{"n_layer": 11, "d_model": 512, "n_head": 8, "n_kv_head": 2, "head_dim": 64, "d_mlp": 1344, "vocab_size": 11189, "activation": "swiglu", "norm": "rmsnorm", "norm_place": "pre", "norm_eps": 1e-05, "positions": "rope", "rope_base": 100000.0, "rope_fraction": 1.0, "qk_norm": false, "attn_scale": 0.125, "bias": "qkv", "tie_embeddings": true, "parallel_block": false, "init": "uniform", "init_std_qkv": 0.0296, "init_std_o": 0.0, "init_std_up": 0.0296, "init_std_down": 0.0, "optimizer": "muon_variant", "lr": 0.0104, "lr_mult_o": 2.0, "lr_mult_down": 1.5, "beta1": 0.93, "lr_head": 0.00394, "grad_clip": 1.0, "warmup_steps": 200, "schedule": "wsd", "decay_fraction": 1.0, "decay_shape": "linear", "final_lr_fraction": 0.0, "batch_tokens": [32768, 65536, 131072], "seq_len": 1024, "doc_mask": true, "train_tokens": 595100000, "steps": 8333, "dataset": "wikipedia_en"}
Each number is 50 + 10 x the weight over the matrix's rms, rounded and kept within 0 to 99. Layers, rows and columns count from 0.

# gate: layer 7 MLP gate, 1344x512, rms 0.125, rows 472-475, columns 384-511
# up: layer 7 MLP up, 1344x512, rms 0.134, rows 472-475, columns 384-511
# down: layer 7 MLP down (transposed), 1344x512, rms 0.12, rows 472-474, columns 384-511
gate472:71 56 48 49 37 54 47 52 63 39 47 36 61 46 39 40 67 58 32 52 40 52 46 49 67 64 55 63 44 60 38 55 63 41 58 51 51 28 50 28 51 46 33 52 36 55 44 53 48 49 43 42 58 47 45 68 50 54 49 28 40 63 50 58 54 59 66 42 48 48 61 57 50 74 35 45 50 18 45 40 38 51 48 68 52 56 61 41 49 39 41 43 39 43 36 29 47 54 61 52 46 51 45 61 43 42 49 51 49 60 37 53 35 38 58 42 50 34 46 52 53 65 56 55 50 33 46 47
up472:64 60 57 55 55 65 58 61 58 34 51 51 53 55 66 55 50 32 47 48 55 65 36 53 52 33 40 46 49 44 43 62 53 31 55 53 52 56 57 47 33 57 37 47 39 35 52 47 59 53 48 62 46 52 62 57 44 46 55 55 38 44 53 43 47 44 62 51 38 36 64 61 68 67 39 32 47 55 52 44 31 47 52 72 53 65 60 63 58 46 42 57 57 45 49 40 43 52 56 58 61 54 50 41 51 62 33 53 34 48 45 39 42 27 56 55 47 61 68 75 59 60 44 62 53 51 37 45
down472:30 49 73 51 61 66 51 45 57 48 45 34 59 63 46 42 52 40 46 40 46 57 00 47 40 49 52 35 37 45 61 65 71 43 57 47 58 52 51 45 54 54 52 62 49 46 71 56 57 44 48 38 59 52 39 34 47 46 44 40 38 51 40 38 58 50 50 50 40 41 66 64 66 58 49 66 53 30 39 43 51 55 52 38 39 42 43 40 56 53 32 29 51 47 49 41 47 48 51 65 41 63 51 57 64 44 51 62 34 40 27 59 59 41 61 53 54 49 75 46 49 39 38 39 41 61 31 56
gate473:48 53 56 51 52 50 40 62 72 53 70 63 60 34 39 57 53 41 33 63 55 51 63 54 48 43 35 51 31 48 52 59 48 39 43 36 46 54 51 48 64 52 54 35 51 49 46 61 39 25 66 50 55 48 39 43 42 49 35 31 52 53 56 45 27 62 35 75 37 56 59 56 44 63 55 71 60 46 59 30 29 39 47 43 57 53 44 37 51 70 56 37 70 51 48 53 54 50 73 41 60 42 51 74 57 46 33 25 54 43 48 56 39 58 58 49 48 55 64 36 73 37 35 51 48 43 46 39
up473:34 40 51 56 44 51 33 43 58 58 56 53 56 32 41 46 69 52 58 51 60 52 45 38 50 49 53 35 42 60 38 49 52 36 51 57 54 44 34 43 59 34 46 44 54 79 45 57 54 64 55 59 26 39 74 62 44 59 43 38 68 46 54 66 56 77 51 36 50 64 24 60 48 51 53 59 64 35 41 39 69 63 51 53 48 50 72 32 46 63 48 52 46 68 50 35 35 66 45 58 37 62 66 53 58 62 51 50 53 56 49 52 53 38 60 42 41 55 46 31 40 54 73 47 59 57 55 45
down473:69 37 52 44 31 47 39 43 56 50 47 35 46 38 25 56 55 54 50 55 53 49 46 53 40 42 49 45 46 64 45 64 61 52 48 50 53 62 50 57 65 61 47 57 45 65 62 36 60 71 46 43 45 57 53 37 42 46 53 58 61 47 44 47 30 52 55 67 67 48 42 48 40 33 43 50 48 44 32 48 58 51 54 48 45 56 62 46 61 43 48 57 48 59 61 33 46 46 61 42 59 48 38 52 52 50 54 54 72 52 65 38 35 29 52 37 47 60 43 41 68 40 57 60 55 48 67 33
gate474:55 42 41 55 43 56 53 50 54 37 46 45 84 49 45 47 55 37 50 40 61 60 67 47 48 65 49 54 68 55 18 30 47 41 47 36 31 47 44 49 32 49 59 56 52 66 57 50 44 37 47 33 36 37 44 44 51 52 45 51 43 49 54 62 49 44 51 54 47 44 48 59 55 47 39 57 49 49 45 56 49 74 59 49 56 63 63 56 44 59 39 46 55 44 51 54 62 37 50 53 33 42 44 43 42 32 59 72 63 35 55 56 56 59 49 45 40 50 36 63 55 59 58 44 52 47 52 56
up474:68 52 44 49 56 70 61 49 58 41 32 49 36 48 41 51 49 52 47 49 43 50 65 55 67 48 66 67 52 43 50 57 60 49 53 51 48 58 38 59 51 45 57 56 57 41 57 57 49 66 57 53 38 43 44 47 49 43 52 40 55 57 68 50 50 50 65 41 50 69 52 54 39 65 46 52 51 59 32 49 40 57 38 55 75 55 55 46 44 40 43 27 52 47 59 30 54 67 47 65 63 45 39 50 54 37 36 46 49 39 38 55 28 55 45 33 53 42 38 64 59 80 58 52 52 71 54 56
down474:44 60 39 58 49 46 48 49 48 47 39 43 56 47 65 60 65 28 45 49 59 56 53 66 52 60 46 59 40 61 43 51 56 46 48 58 37 67 65 39 47 53 50 39 44 29 50 44 69 57 54 39 39 44 62 63 54 56 46 63 46 53 35 45 30 43 47 46 46 56 45 54 50 60 39 54 34 54 46 62 51 54 57 33 53 62 63 55 46 46 41 56 64 37 39 40 33 53 63 66 51 40 61 65 36 61 61 51 52 47 60 41 41 47 30 58 51 44 43 53 55 63 40 51 40 49 53 55
gate475:79 67 52 34 41 64 51 66 41 52 59 62 59 52 37 57 50 39 44 57 47 52 50 58 59 60 55 58 50 59 47 37 53 44 49 67 34 50 45 42 51 60 42 40 43 64 44 45 48 45 46 55 57 31 32 25 43 62 32 44 43 54 46 59 62 50 29 48 64 49 61 52 44 53 45 62 52 59 34 52 71 66 53 47 47 53 44 53 33 60 45 41 52 59 65 40 32 59 59 52 54 33 42 46 70 66 44 63 39 45 61 48 49 73 67 50 39 30 55 49 67 53 51 70 38 37 58 60
up475:49 46 58 45 44 57 48 47 62 56 22 37 45 60 66 59 54 55 45 44 49 54 27 58 45 52 52 57 60 66 44 68 51 66 37 56 55 40 65 55 47 53 46 61 70 40 45 46 45 47 55 49 55 35 46 49 48 51 46 50 60 48 27 41 69 43 50 48 71 42 66 54 53 53 61 52 58 46 36 43 57 67 54 77 50 57 44 31 61 54 42 35 35 32 22 52 53 59 46 32 40 45 42 42 37 46 55 35 33 57 52 53 45 52 58 53 40 58 38 54 52 55 51 60 49 33 47 58